config.toml
num_hidden_layers = 11
hidden_size = 640
num_attention_heads = 5
num_key_value_heads = 5
head_dim = 64
intermediate_size = 2560
vocab_size = 27131
hidden_act = "gelu"
norm = "layernorm"
norm_place = "pre"
norm_eps = 1e-05
positions = "rope"
rope_theta = 11100.0
rope_fraction = 0.25
qk_norm = false
attn_scale = 0.125
bias = "all"
tie_word_embeddings = false
parallel_block = true
init = "uniform"
init_std_qkv = 0.0105
init_std_o = 0.0
init_std_up = 0.0105
init_std_down = 0.0
optimizer = "ademamix"
learning_rate = 0.000174
beta1 = 0.9
weight_decay = 0.58
lr_head = 0.00298
max_grad_norm = 1.0
warmup_steps = 502
schedule = "wsd"
decay_fraction = 0.515
decay_shape = "linear"
final_lr_fraction = 0.0
batch_tokens = 65536
max_seq_len = 1024
doc_mask = true
train_tokens = 950000000
max_steps = 14496
dataset = "wikipedia_en"
Each number is 128 + 24 x the weight over its row's rms, rounded and kept within 0 to 255. Layers, rows and columns count from 0. Numbers have three digits each. The size before them is the row's rms in percent of the matrix's.

# up: layer 5 MLP up, 2560x640, rms 0.0101, rows 400-481, columns 160-239
# down: layer 5 MLP down (transposed), 2560x640, rms 0.00707, rows 400-480, columns 160-239
up400 061:164147113137140124091141132128132138102101120120092118141130121138128103128110162091139157133148097111154168121123098127135148131137103132092108105091117152128114160103124103148098128102133141104166163119160089179163154135137123116172141121
down400 044:132094147137149136120105155122127096123176156147134144146157151135120108121154124131152107115147120108130105132169060190112103132119147138165111103151133100154120084159162140117111145116114105135097113135097128081120172140106137122099138116
up401 045:125112120099119108140150133120120132148124147174130145142113142153105130115087134142148106142107126107073118122091138113104117117150116130162131112113105123125137136148139035144148115082133129169134137169165108126110131149141118149099133095
down401 040:110138132143146090115158137113101102099155108136158121085157089153128115113157117133102122135131131095143128157114124146157136107131097150128140098144131149139153115127121210128120124146118115120103165110086099154129110133100111105144146107
up402 051:133148117135104119097145142119140138117180104115107101136149117110129148123096172096130124089089140134127122121144108105147134137134126142139130115085131112122125161118142105129103110123126113087144133123139101121123097100125188092162172117
down402 041:141090136142139114134166128139135102122136132144168126123135180126157100111168129150124128119179138084135093145099104198142164123154140141168130126150090147180131109119109113137128154109109107108138130123138112149156175167120122121120133159
up403 049:120143130124101136092129161092125081123164090152115144134165112124142160113104166107121148096128143116109110125125095126116142143123152154150135124120181102149123167121147111122118113117088097133167099163126114107113074094164154152152137112
down403 044:190100115133122090134203122147177125121119142136137101171139188121140130111158124169098121154176147100107102115121143179157115096161081151095129150143174175162143093149133100151096108106147114097095117129132112139109127170127117152113086146
up404 049:145151111123149117103106096124166111103117107130129112135125135146134142134141102118122153095114172113158140140117098096169173147138154120129114120110117126153150127115133166124137145140088138142120140125116146147126096114120159119139117151
down404 041:190125115106114103111150127142121113133140086101134139156131154082161119124144132158108123104128108138131152149105129148130102133165119161142120149108154164155152101157099100142104128143143106107178160136146089128114134150148157147137113155
up405 049:153136138133106102105155127141132108078076144138129116112124136157115130090101160130124111135103111130105161128099107140126079112125115167102084131087123124102094178101150131142131126151158118099150143123109135108132077140142138090158149117
down405 042:100111127131163128137150098108120129168121127120118141163115136148134153145120100126157153110173108120158083142134088094094137119113140090145174116212102151152088167131142139141186127134133129147150126101161133125133124139099169112117159163
up406 053:127121107134097116164118164131138107132153138105142136132134151118116124143176153136132138156132116110130119109114115110090146121181127114116170148110132119107131106144162095108143139118139120141128143098122139134196162139098138146133164158
down406 043:116107144117097148090141145137094142095152124135158138103112090153154142118107128119138162070120108098127089123155094116154084118117082129156147107138145117098079164102092111137118167200176124123115150108131171130124108173128130115139127105
up407 053:143112128088094118114134149142107116163155149159140141124119155149083155118134110129133130145134136118120109094080162134128180167151110143102115126102092134129152160124106117124113136122152159139125141139154095156162198168138151140115160124
down407 041:101135113172150158131098095138109083115180100176078143098119129154138126126144110129084132148130151086175114116155146109158126096134141107137153109138137153116119093153115143095128145168153119135109152112125145143135136075134132087163137132
up408 052:137148100134149089125102175148158124091085112100114124090134118124110126108117122126143106127080104164123184135123109151141103117108125129112138133125100143130130176135160151103113116120148122110124146183151116137124175145130163084162139128
down408 043:179066103103157105114159099113086127112142139147185119132144146115185106110136154153121165101158095094105127134118069118121123147106133138170129080128082132173093132115113133149155165138119097108165148120108136130139135135091124122148102138
up409 047:142134109108135138090123098139147100057158127150139146126117124133118134124136123129140091112151141151142135126119122121141100108106128142120097148121110092144119110098171148139127144133123119108104111143124097098095128136136139110135145129
down409 038:121114112136149107122194126076115147168150094091106138074102159124149129099129132111128122153121120137117093103102133108146134139118116104097133160152149158122142168173102134152162116114167127157142085148132143093168083123106171100149129138
up410 043:109134109115114145133102116101140112085042108159142102119143117166133110111148156117111163093146173112096157132118140121128119103077126137129125148125119127122105166152161129139125152137137153105169116137119090124114121143144166118138099144
down410 038:141104118094133081140192146158130135155110123127129141153160111098121154181132137214166100164145111128110119107125126172140121077131119147100115118087161164125159082148146123138113100082098100092121127128130115125126115119115077106157115127
up411 051:133130102133123173133136158113085098148160145118124119115147131141099102142124155100124137133132138115137102110149136153118157137160103147127134097135115111169102120135123134105139122127166156139157108111159085138153152131117163125155142119
down411 041:116137146149114175145127113115124158101148121135157150135100123172094144110106154156103131086100141105128138123155109111129096135120077108116153131156117132104106086102133086127090183156114107140093148113134119120126152138091111111159147086
up412 050:119128139134152117113136122131131096115197122143130111140134125101112147146095156093133127138152129099111138123095099139120152174145119123136102105084086124126122113110099165142104091157142158141175124124147115134120135132146119116143143163
down412 040:189109146106084155113121124145139148139123124122108116153124183163147103110138127162095110124148121155145090133135142127150098101146132160147120119166131145169143122127172105132082134117151075125083169150121131141111138130124187119076120134
up413 056:136107111169144121093132114106108109084172166154101089096143124119100106121132112097081092125159111118105164119088147147142118093124125138110103117130125112067134130136125128130146133111132141113142118148123112141163145127156120133093149171
down413 042:084132152083129166159125133085093150138160128134146142156116152141158123119104151111172153116091115157126139096107116098113117135116112113148144162128125117155080167126148097124115153134119169144137106119151161124140120145107142113125141128
up414 047:152103128130120125153147135134079121149120144136132118118142124133099138103149159099106138126111130163162078121082116121129097147128125146116092133151152156112153125108110089106163123098160148087142118127127127093200135147080161116091163137
down414 037:099152140141115137147113118132181143116138112150120111124086131134130161147155159096110107153121149101109127158174131111122135069112097163127164147135118096072138060113142116104100137136085077142141147109127154110108136153125126116167129133
up415 045:112113156128182120137133132150106112109200131127125154135148126125161162126112110109121169135140123135156098127117149110122130147122132174117080148145147143150106114165118097116145108148154134107156091136128136110166151097097144118125141122
down415 039:129149108131072159145123087132156143166106109107170131133130147122091121123151149100091129151132132112133164179125154145090127106141072115139131130123076140117133095123115145140111113106187138115127095127196109170104125137099114125155107144
up416 041:122160121169119112131118133128116082090090115118145127100143102137125150124139065096130131132106122163130125121130119128125142134132117113117092148139122160109130152138122145122152160114116121121127133122112137124162124133141173128154116081
down416 037:137105155115113163105154182116155126145149107142120095131137167161123157132163119086105122129092059109119101140112147126125119162137107136127107139114120121129126110103092118105101095118132140128122096125074136087100110104112172125173120172
up417 045:130101096141147106130144089106108121130090137145148107114149138135129123096132059095119113106133140132167156117101103109146117106109129133139139144102129142118169109116116118128101140116127144124110120190099123121140157115093149125092144160
down417 038:111142143117106121163135148135142181170129102130130152143105107135148106168115143161131134145111112112135143169172142140100165134139117139120130102130095113127141133121139122108153133117156168117163108129140124137141180138115092117091143166
up418 048:101124110144149143147131120123147133109086070135108119148138130135125136128095132131148121191125153127131111141106142132149150137139169115093104120111097157108117113120101115151151125104175145104151137101130156143090156147108077138130109136
down418 042:166119129125092069137116195115162119133082130123114125137139139137111130139176133109118093179144092121157132118157141157094133087159111162093146122131083122168136100137136139080135111122147093106097105164102103153127117116135107115142066156
up419 048:118089161153156088154149114137108102145166110156120107143155114093111145095116088125127165140120108131096111135095129146119087146130130154113124120134115154111120115131116115133120133138145133119128138155142126150147175102135135120118118113
down419 041:136140135149140148139080145096149118127124126119114111166104207144146172133168135138153094164155129151119127110146146172129122102146089144107163146133119146112154167140109111102123132092089135141127141094106121107103100102110133151165128161
up420 321:092116079131093172105146120156125140094172139162115094093108132116126083111140151123157146127142129081134107096141107117106135175119067171115147150174158127093094116111102123134167125151072190143096174147114120147155147155121092130125133126
down420 352:099151142121139103102118139146124154098130113094146129133127119112118157150094110140102176116109121111125093160152148160151157109126160084162106148123072154146090156097113135052102138132134100135102122141137127082115128116112150138168120173
up421 054:096178094139130131139099143089124153089198136114114129126128118121179133126146112137130135122136156123118145137134137080124114089133167108119157141136167100123139107125140089153133126147101108138122093077099156127100087124139133147138123108
down421 042:133128132110128140126153130145140041125122107146152134114162106142076119131116142119158132152131133109142114093110167142118124172121091134114071152160129119115155104140069164157135112117174126107126143108126133125116079176115131124122121128
up422 059:151096098152177100145122112127108103123125164128148125121130122119112138122160114097123132115134119139147109126139170094148093145114131126130103138134112142127141138168130120111126118136131156129070119142119138120153111104100173105121149176
down422 043:123161168098077174116107141131123156130143146156114141113082165129190137113113166140127118123090113140128153124115133124117123138109090110131125164105117124129109101108125113104136141131114142124188136132153116110106148119154172125132148160
up423 051:119166149124094157074142111106125151151105124099151111146144142153139116131151158130147116134170134129158133132128129131161123093112116130156137147103125122149124117093158124126112120108126117148120135117131116095117112127162066135140130136
down423 039:146105077145128120122134121141101096150096139105111149118145089144082105137122124125150134112122116095122099125136084172141128138130141115103103112143148127164119163175145130166170133121115083138102124141110136119130148082102133122117110126
up424 060:163144072129094120111148164116133104136154118118189119136145146134119124110147127095130114116144129123162109118114153115131155120170110150127119134117133100152142124109192138113097101153144146130133142138149096104148118130108153146132146136
down424 047:120061114118142123129141114161114159113154098153122153141109127144095140125089161142121165111085134103156170135136096109155130137113118110097127138102146142111127103168102114125116192142100118147108094124130131153167099118104132115167086103
up425 045:136080135106129131117120124143110104126079127125116121114115144127125115110093140152133111162098141147114126112113147120119090138099109134116166101127160115148119114147122087135127095119128113106107130182111094100140084110117070113105151109
down425 040:096160143177177039141120119090135160147108141118159129106081103133140124126118133120156202125172132151136120126120119097104126128136108129102146119143092144118141153119124169095134168134120114088107089125155122137122110124104123125173130119
up426 050:146136079136077125087130166119112129136098110092116091129141141101150126143120165102156134119147133117142182118149079111108162119141110087126147126145164118118143170104132085137110111101081097107135124121127132135103120093143130110156174129
down426 043:128088135149162142107116155173157129121140091177160166126112101113124148099125102109100114127167132075136081157127110147137143161145154136139092123143078122158071136159115153150145136046173153131139093152135121111165140152092123117123090178
up427 052:109103151109090111165134118111120138138149143125138118154172179107127123094146108085122132144159097102104138105114131147113138128150108106113128136107142148130116134110096112141107133137156157109141126078133131110135098136147122164129130181
down427 043:109115119119145130118102163135115129107105144116087138116117146162128113154127127143149148167142155179167151121144144118108112138140155158132088187092129126117099109158152150136148145148085049130087141116130131142122136122125118110133103089
up428 046:105087138110091077111112149163123117171161120129156166142124126121088138098116140116095126140094108122114110142099155111118144158131122128139142109136124159147133137145117143128121091093108132150107123177129155146145130129122170131131170138
down428 039:125119105143090183121157126113134132093152147147126094109109102136167131126117146140095154130126145111151111115124151140158083122158161069120114113156142147134101120116109099100144139137157111151126142097106160160140130143165119122086179156
up429 045:123128160096118142092142125115125149122114128138150101161131175118119136111125154111154118160129146144114097133136150147126097138132101156134086147091107112113095154111131105149134108172157159092130123118135131087142152115123155118164129132
down429 040:143131121107105128156117126145147138138141154150124155155118074128142112144111154139134126128167135121154116101164140154119159086114149085116137085151111155147128113166100145094163159123158109134152160110143108138121124085137126134115171117
up430 053:118148091103070138115139135099135132098128117123126110118150128118121162118129105094127118137135114108114164131109118140142147162078096125087140101082112149163144159122137142142135128106151167123142138125148093136124171121110119116144170178
down430 042:104053117186145149155127106080128134131111126155126131107131132141140128139103127129063149086141120137143120122167131160149142109159122129156125110156121135152093090139105112117116157164137122125137128104126204154135149125102096134125118121
up431 052:106118111168122119182135139133131158125139115113161116162119125104136112103100149141125140067127115148153109124117174079087082138098131124141150127132115141161141114168156158122128102150096112117064163154099132133087097102121143113090132155
down431 041:145139155116138104064117137153125106096122146153133104104107132145126150141117135109156100122121157132120159137176092127153137171150132108128117149126140154110069116099116096154116095084104156154183167130129101112146100131134143136136118110
up432 042:120134150132109110080145129101115149125177100090116091145131128119115107126164153123107143116143094099157100118146098134113131099093140117112150090121114132162152123078122101146165105111113147118132098109103162128164118101115114142124133146
down432 039:097120152106140152148108174120118097112126112147154126064128111145138114115131120101115133130110128133134132104111120151138124157167149135127055162093127148147159107154155141139085153133118114141120127128095104121151165145112143116118155149
up433 045:119133089112093125106098122125107092115135183150168130130136125176109134142132143149115156108129145134159148125122132119110124089169135123151171127104094136141176124095142051141119150104103141131098136137103121139110129157154142125156133156
down433 039:104145104136127147134164125120138128144114102131156108087130105148136102107153114136156117144140125107124105156132156139153120117119092126090096133122154155127127093113129184146158110077164132121130129112173156131115128134088130111137178141
up434 044:147107066127132095151111143117117140097085193127149123089123102131145153132110068083098152126153082122157176115144099161146117134131099123113107130147090150114135159110135147146118157097161132098161107150134111115155141164119129119164115126
down434 037:098135143145124168124119107110175149136133115121124147121153119112104144135109142091108092138132106179111139143120203124076137144114129167128114118131135067135132099146149120138119149109111136114114083154143193129091144086146116119159139150
up435 046:130106132114099109130119107147141170168112149139111125135113130110111157111109123131145130171147104097053149133105174119146100146084089101132085145168113153103132158175129152140106119120129169164141140169168083130092129148150129101164124114
down435 040:110105129159157154099121123087112133118098143144135125140129144131131128153118139114099133104140123156123115135150136162100177109162111110177115104101145136118117121099151126110156110130144117143124114147121133148110144064158136128099192146
up436 055:123150142136101125128136121115151088125167115134129122139146148141141144115133126121147113112163134128178138143117130141111134089144158140136114140121167108139115107088158145131146160140130112096122159114100139082083085111166176159128105109
down436 042:142092128085152110132178153165179129161139085098121152136129105110116133122121110111149122152109096142135156144134125096121161150142133151116128139133121175119158156183117165133124083105147149160161080146116120123098150140106123112132109154
up437 046:104121128116137143100145109119098128158155137113120123117176126114148118161155129130113110136107130129154099143108146132136142144098116124111119074164130147157140126127133154096110102137145140111121131090127108099133142128114132079108138113
down437 039:100111090150142179152062121152143151107091133119115108112063131155102164120108150105134129123090154118099127133180116107155126138159139167095113151137096108116096102072175096134117112104114101141102110148135150108149127125123109102145077115
up438 045:108137148107139148156128155093120107116104117170116144110138131102106122121156077124151100128135115130110145120113108145123145139135118118132132166180093116131158133168150184132134108148162113140095106176167105127119159146149103137122126153
down438 038:099123091140140116100102132148113104162147149138116156118106118127114116149120160142109143136148121138139158095142106100132093092134116115113128113136143078138091097161095064089147172132136132113104096139080125160143067065103168117185160100
up439 046:181118111149155121123164137137122117144097122125139098118153092109094132142123112118102153110129108142164115110139080163161120129146138114156147094171124125125164139121085138117121173116148114114129115085122129143091112138107140137112138102
down439 040:127173124129106173137075118123136139153166127104080122141101173133149141123149116091170093148165122124125125151126174140115087110101161171105145132149114087124183092127131075130119076109090140119143152126163111149114139143151124141143085165
up440 047:147138104102077151169140113087129117158112141119166093135132120135138127119081093116129128115114120109118143127137174165180142151117110106127158172128087163121098141150140121126108110117135150106149137143160069108162123133132125154152125147
down440 041:102109144174169110119125120114134133117086124123104168147121123146110132141111099153088144133148122159161142096130147167146156101121099184097172107104148111166137069122134128130145179128058121126106103130115147146093127078157118123153149109
up441 048:146105077122133124113150111114117128170083121143137122137138144132104154133093136121119161105127122081122158091156149115141105140149145140161143149098138120161123112117136098147091125111123180111139140132141093144108091133126143179184116151
down441 041:115090137127150077148154133147114146126132141135139125146131106131121140124130137137112076138156139131121183152126156165103156128131130128118120113091102197119195073119126150112110128160091094114155102121142109139125140086132115125088143104
up442 047:169112122122112117142146162080132104101145123164128126124123146118107158125102067139148129130132140119112094123111146114095119126193148146168110143123118116112114144149140117143170101132117117125143144086154123113110104118134106190120109083
down442 042:134112129125174076129144128124142124204144145118145144164124080167090137107130076082147156136125083109137143154135149124121134099108102098109141111133110158136113135124085096113136156107178160104142115100126090174112112137098111127127140147
up443 047:108146143148153143126161170076125096129108169148116073110144109131121143117106124122124149109131111125156151107087129155115123125110103130123093149089164126130101130140130096138141131131135137140125184110154109126144143134150126172157098111
down443 040:140113169140143109163130126107109142149165171132146147162155106185110132104149089132131126123127105081131121146176094115115155101103125138131176109163093094157136119126134090133153161102133110145093157102117133141149153123049111132121150119
up444 065:108130110135090131128102141084104098119093119148182085103163130144122132092144134065113117109112128134130128137138141129146133140123100115144126127096099135121155172122158134120070089154158159130143119121126098108133119133110202078150140151
down444 050:117090105122142163143147129153175163135094136149094126160119139152105138158121147163110138096105096081145152148135109118133144107175113119125147123178112111133118088144152117128134133116111082112144142112157147145136133120120094140132128123
up445 051:130130085113174147106135133148095097122117145129151103104145119143122112140127118125139128127112119135144146129117108152141134096128140125139142102135090109175122075138139143115114076137173138091136143157158082107163137136125113134148141171
down445 044:112111126116101114148144115116146148118094099130144124122093108123079124133145145155115135099106157131095156145139136143154121113119132113093126117115096110105165137120135151133138161163108077144113102161150142151113129096086114119171131119
up446 052:094137137089147120121124159118123108135121113155133140164137142157154150115157138138122154133111129115108170099127110123109172110160104113132133152096110136171133123110122131140149111095118131117112116148116153115149174119130171116172139160
down446 039:100133131145121184127163149154148125133115121119114146117154114123110132126136097140136095126098155151118112145118163159123137161148160116110114144160160165093077102153106157132100115131165161147112124120148133134110134138120151124129191142
up447 073:122137124145108136114144109096131133104124121142137115131148134132127126100128138101121143131127119146122142118158129107157088121128112118151111145078122118129117149107169118140081116107121141090153157129112107113116095107136133096138145149
down447 048:111089109112143114151106129140140154151064129165114112172137157123143134138123108150150116124127124140118136151126111149093153139147132127090149145147124136125108129121164130131153098096094111148123092124156167107152141145130117131126169125
up448 052:136166098101114129117150140102131142094055156114126121098120114150133112128147132125153129093102136154144147124138056129109124134136098116128120162100132094090120184106142133126152125129103125099154125136092103124136118134142156126133139131
down448 041:105085192139167074111147141136173117134102134155165134170113122106117096122119135151140173087176142126089111138115082093116127146146136157108134120147132122162103124123123134136107133115125092080124128163104131127136109175085148123164156137
up449 049:137140106120154119127127158100100128132128149122143144141142131131113130132152084108125136141134112109147142108103096103096133105190129131143069112148131129142104134104157108108141125118181150112131157091151125100196123121155149188150146123
down449 039:106111118140083134129158149149136083109121105155105134117123110122117112119114132160125146109137129128111156119172174135131142139109151081108133153133144103079114119138106169152153133175122116129131135116121136151151105125104125121142142105
up450 051:132121155117113101132147136127108126089134155126147107122147130133111138114143144101129128161129118143133100114160089151143116159125108144129099099114118127140105158083140125117157111116184133080160101093135109117181164155122162110135154125
down450 041:124083115127133121135108132127166113143130103118114128141139133126093102129118145117137123127121118094129143109142124146108097114165124123121087106182125130136115168148132103145117144131102098109132125137131189084147146147128110080153107113
up451 053:172133082129160126134104196119122098138099132113114111081156117139122146128128132109118125124115110159136162122088113150122160108145133125129087142116132117116118159136145135096101107133146162133161139116172105116192148143150171108172118121
down451 045:103092193126103175124164075138110128066143128167153105139142129154154147121100140174077128088118094104105120170149127115112146148133124147137151103112142121121123086117115123127103124165129109147152122111136135170120155132152133119119165131
up452 050:117128106109091115113131124133144125110115111124162108143131131134104132120145134117138104128135144138147122146120111139111134151185131107144144095099089137118121164058148177132060121161143110084109165118132110136140147114138145100148171132
down452 042:139103149127145130110151178132158132097151105155128134141141135129130142099109126134149138117153098124122131108149138148126123145121129108112106117159109166134102158206076105127155134095108128152158153116102138128148135084136122128152114121
up453 041:103106152157093130099148139123086124119126134131098147123087141122130126125107136102152169138128117086148124109097109095109133120119110135132083126142129130128111158104067104133119118116099135131155130143133142121137151110182135132143114101
down453 036:156160143119134120137123091148155114145121133152133120143111140141114118102138122118118066158149107110124127139147154123127078145146139168099108105138130129154149086125153139158137100102141129135108134128106133144150145152105121135107180146
up454 046:120144123163067110157126120098138120128206134127123127136127135127145112106110173127101118097108092147159159119094184120152114132128121165101113152095189103111128131138123115144109118137129123075118178152104117119101082113147163087149129130
down454 037:096098162110153141147132108147149127170098137138132168147129135149141107152133139137121110129126158118154102131084103163151162144127117113150070159131126153144095072137161190172131142105147149131137088101128115132167133129120140122138170151
up455 053:147121165110124155062139119115121155100074131090154129122125154113112115125137134109142100162119108134143115125193098144111107103150104097152124105151092105152131139105130120145137112103144120097130160108127121121150114128089099122140157144
down455 040:121125098117148120139127111142140105123112136145115111120102060133097126078080112122133163067106130114122116144121106106150136138122151120131132117152086094109083152128133098136136163175129172112116089130136170141118151087124100124118133139
up456 050:146127109150109105093128167115117133122147115104137147105142136113122148118114148114138144144144108127133140112135072141120099131094118113142128105132121129139117150109115118098097091133123113103140147102110127091162109079115132105175163107
down456 041:168122101104063168165124093124164129135122132175126126125120142099160129115140126127111109090171079097139117164139156126145115147169123139095144111141096116149091129130127115144134110113128151160143131111185164091136166127127153122140131158
up457 047:127130127108069117147135139139135158114139161117113132133100147111164152131083159119158135124085148113165131156120094125123118158109110151146125102091148116150122153137135089151160113140084145098147118134139118116073137119128171115158118105
down457 041:149127127155138064152130123146182137134092129141097132181133119137084112078130149145102141111141139130150161129141141143140149118137122107143112133134118154141084130096133147128146164122105137149110101113111132096122122117136102145101148136
up458 054:150113124116172121135111130141112135106103137130130122144153146126116154110154091106123124170125102108095102139115124142149126173112147140114103139124130125141135139160132177141137119147165144172124104124142129125195148151145119152107147149
down458 042:095116114110093096138092085095102161129122132103149101118073156120131147146119172163113163084124121112130179137136157116115088129118070123143206125112117121128116156104129124091132154192121080094157123100138111134092117086087153139140143103
up459 062:141134113099113126134109169081095134132152107124129118128160132116111148107172145073130145124146119116132152123146086133103132153117127130130150106114132131163114184161118128120109129115156176107183130111152101160189122133103153113170146166
down459 049:111074144115121142100109134118179131101101149147129135144104118146173112156130145196086142109159110094146157154147139121139080123188099150148129100159131126135114082126145129126114148133114069111100137133109149116112150127116124107136123115
up460 043:104154162110129122074129127162165130121089118161118106172113131149130164122113158170131150102095146102077149135129174144167118145134153139115125151078100140112139091082151106161156083125115137151136123145127171152095118123112119164115119110
down460 039:156122120100153112151164160111074116145117104113119127164167121123169114165146094105114094146131144138181121145094142162121161098159107110136123107119106181153151127169164154143108116127110109112148158098098086179151119120098133139107163150
up461 053:128186101149122111137122138127160140109127109138106113134140136118137157102120160120171153181173113129147155094130113122124121120107130111093136154103158113141135108108154108125100138138135115109142143056133100143097096121123141154170171108
down461 042:171096126089159096128108103097137102144180146124166118119122139123182118133139129110111091080158079115123130178122139168139136166188093139137137086139114122150146134172122142098098104158144119102195096145145101111130097128146116149137091100
up462 049:125124119123104115173121100159136147140097144121130143159144140123090123132104215125130143184103090130129108133154175145138101136143112135118117149106124143116100126157180125100137095092167117093130106144131111107140122111134155165127119114
down462 039:144101093156138125110134100130074117154146171133130113117142158136166139154121106122128164119125140112114130109152074127132152113111155096090128138132145137141113112098105073106133176141114116118171148120128114131149119141201156122106114114
up463 051:145121077091130078110137153127089137144169166127127145137168127144081144134160101106141105127153113117149113105134084141124116170128117135104083097171101116128153143134154113119172117102145153107122103134114097107157140115136146162120154109
down463 044:054126164126127189143089144129164116126152075202114150112116110109163126139130151130117127121121122132118141133128151114152107123150112134123137107117137117141117126125116094122111145127159116159121093127080142138144118128095147101177120108
up464 049:164141119124120151173113118108107125143076165173135111112123101168137123144157122102135130154096099107110163127112091121119155114164114126152119160108078156117120111114144089116140164069131150145160059096128131122206120131158098178169162147
down464 042:089134139158115182095146112153094164161142111106107116099148149129123180115152137140113132108139121113136109154113135115110123144068147133097117111128177092124165100138093162111109123154117085150119126117065147112072136141150164118117197130
up465 049:109096117128131098145122103162124116137113091110115108148136146132123132112149159139098096151139156164124104151107162098147114152079105138118104085156134141153119135164076145128122072138138120146075127152121116106166161130094150087099154144
down465 041:142175109140093135145121151118175122148104144135134133127095149168161145149116143118139099138128138100122117136120122153137109128127083105143123149115097085148131118133163130112153135163103104101156143098153118118131115118136134142132128119
up466 048:172118122112108114106134093098116136104062171088188133128140128127127102131114188102111134142101090136168110109192118090135104118066143121146121104146120133165114159120128101128139098142140146099145110111097121115091068103140137116171124131
down466 040:107175138136123148167142168163136161128064086131089104137087135110099122114118121139142113137135163135099143113144105139125135149124175111094105174092124149131131066119154090172107126109105097129141123109147150107139145118132107121108155154
up467 046:142098097121157130130158130155106108103098139118143114125114145154145120128109145111130102149096135168143121130131170142130132107150112129135103131127132093148113167138151108120179144090144130097117148172154113116116153116116144124178098114
down467 039:146162130167108096125130121139158112103148099135116138134139115140082146099135134125085125137057149138123125109128091153123157119086125142139155112120102128096124101070078136106102151145077170141119144131109144094111125136119110135121116166
up468 044:143120116135140123085125121126147100143097097130118128126129135154115098120145151124121141083121159149124146143117177094149148131147132162142107178124159090124131126152121132130129140106099154117109119153178111136140140115153096167120135116
down468 039:128158112127164152144155141154132143127134143106169149161128098172141121101164150097146120142109137100117099108133100143120178084091155123111113101136138130149124077144095125142124146101196104128138111135136135097133097124120135119107147132
up469 052:141120166129111144098157170120116133117082130130140119134162137121116153131151097083142147157094089114119151097177065168125096148131104096116158144118111108131137190117123125142132155105118112105142122162113128135107126146132141121172149125
down469 042:110106150118148135130100162109144144136139118168134175117138103123108106125138089135109164084138115084131132125103129138095098135105136121145140113134098147144096139138107101077177167117123144125111109126114160122125163101093097120133143151
up470 048:150113146166100113200133110161138133092090161144154155142134139099113115084149118109125129123104104117154123118121123127118097138172138087146112138127120151090141160121161157113123152083133102177111126133118127128112129131123168136097137152
down470 039:156145119093121138109132166130095154144175146133122113071138122120152122166110124133157096148156123112149140154147100130153114139093117148130153107145159136123115138139090076111167105141136116151146159093106144150159130151158106141159114094
up471 045:130180128151108154141129101128082122102117170127136145138119145154132103114125142126103114126076083121116147114194137119119080104116143125141146120116124137135111123151099140130121155121159100107093130139110146119100089142107129097170114107
down471 038:118203145114118110158128105128090120156150154143079078100145139159125156116158141098133138117128152163107116108109095142156106138115142155111135127158158105103180126108144073165141094151078102210124128115129156152126162157135142113134119130
up472 046:110156183115110142167094110123153129135180143128112115092145114131139115080099118133176147102149132136136149131157172136117109136063120138121118148130163129129152126121164125124098144163146134127129150153151097123131146117140138115131128131
down472 040:125053140114167100130111120153147102120118152119169120167138150143109132137131119122111136166132124119106164153169081108110174115155113119141127095137118111110127125118175136129100080104134114105126096119096161138131144127149126133130117112
up473 049:114107120116109108187102139090097148141144142123147154150161131120091142128138090120127117136131086122117113137141136121108109147114128153158129113166179139122140131181129134126119119137151132096120171100138124127186133135113151150118133124
down473 040:084144141094132093110118116139120117114131152161143144142064128167142156132098157147136135131153120113120111156144186101148126126135110143118169144125124125152141103126130077127130096111110119081148122126139061142150129117143106081142162148
up474 044:141124098145123130146109133126113088092129167119134161127122141130129121133144141137124124143115135134132141142133216107123125115115146136089141117083132084109151102160113121124112124129122135120113149119116117156097151111103114134136147162
down474 038:105140167116125131123141134134151110133150133157112107101149108148098159128133154104142136136086084149169086112149094139148129136073075126104126117138127146116129100111088130096127127133155146110098136159123137107135092138119123103121141118
up475 045:119115145131121158130120152138085121127094128114119086108147118125115122108108166135154093121134111129135137116100182117114119139086129142109140111142138113159119134137095129105115083103166124170116081124125102094143155151097091131077138122
down475 038:107127132121119107135116092108132121122127158129154176122116169199131124142115138142104131103108143110146128116120100126133091126134086149110148116153125067159122131117138126143127129165082085108131118132126124154119129144138153105110143110
up476 045:144126138143094130110093100104149117106118142144131138160123131145098115132155140121079136133147129098128130134144122127159138164084089096124137098157122169122170144122151173146117118117131124135111147131121116106133083150137125106066126128
down476 039:105136129126179135149139146133110131141126131161131103100159152140167121150129077113152135118109142115143121134142116117144125087103143172172125181115147113146117096144168059152135150084101181101141153101169139128127151139136167142154140127
up477 051:095092129098129131176125096116106151153168093112111154137146131104126138098128081100167116159142133140118079146087154107129073139102109143109119142164151140145100103151131135107113104080169122094132111155163106118177134085123119160078141107
down477 041:124125133146122110092099113095172123125105127134124130137106180137121119165117154126124157154097120149102155126144152143081182132162087154105165117168120137104101122139127115109112149176118135124135111136089143109091122119141126086160090119
up478 047:079121140123143105112100139160124192102145129154113157125137118123115169077111083119128125113099097110081155146126095149130143164110113149149180088121107135151132134134121130147114136137115146090151128145152124129144133175139113112119149129
down478 041:128138147090118112156144089152126098104115099116157116123116122101118118144137165106099147123150130116122121168137228126125121091116104134146115121136142120095157140118135157138131131145121092102126166134123132125124146077072147118082115121
up479 057:138156120104100152117114129110113131107078167103129119139132135147143113129135136097146133147110120122165147105140091114122113131109136102125117149122140169132102155088134127120149116119162155065126138112107113128158118133097155109176164138
down479 045:103067139100140097146116178115157121135094137150130126148092113134127138111134114126122147110119118119103132134159159083127135151163081116082128126158119106112106092139142127154145146095092100130145073133145191109097167154107112089132137136
up480 049:113140086132113097144110104141094152150176131104130129135135120127135124122145168106140154102098121116142157134120151086103108144121092147121122124108151125146142138159134126121089121117111117106132129153153117124150117088126200099154159119
down480 042:148091158114137132115124157157132155118125157157154119145131164123109148088120158118115145109099152121142169152128090152143149152155109104166142121136112134118098117071144127151106146105144127134106125126116148119169147151108149135107137135
up481 046:116135119148102152104121142089110085102144134127113119119139139123142109140070098119120128091109120127155187123127112126110136109162154140122154143098141157102099098073139087101124126114155139111172104115142133119137097111150114128130148127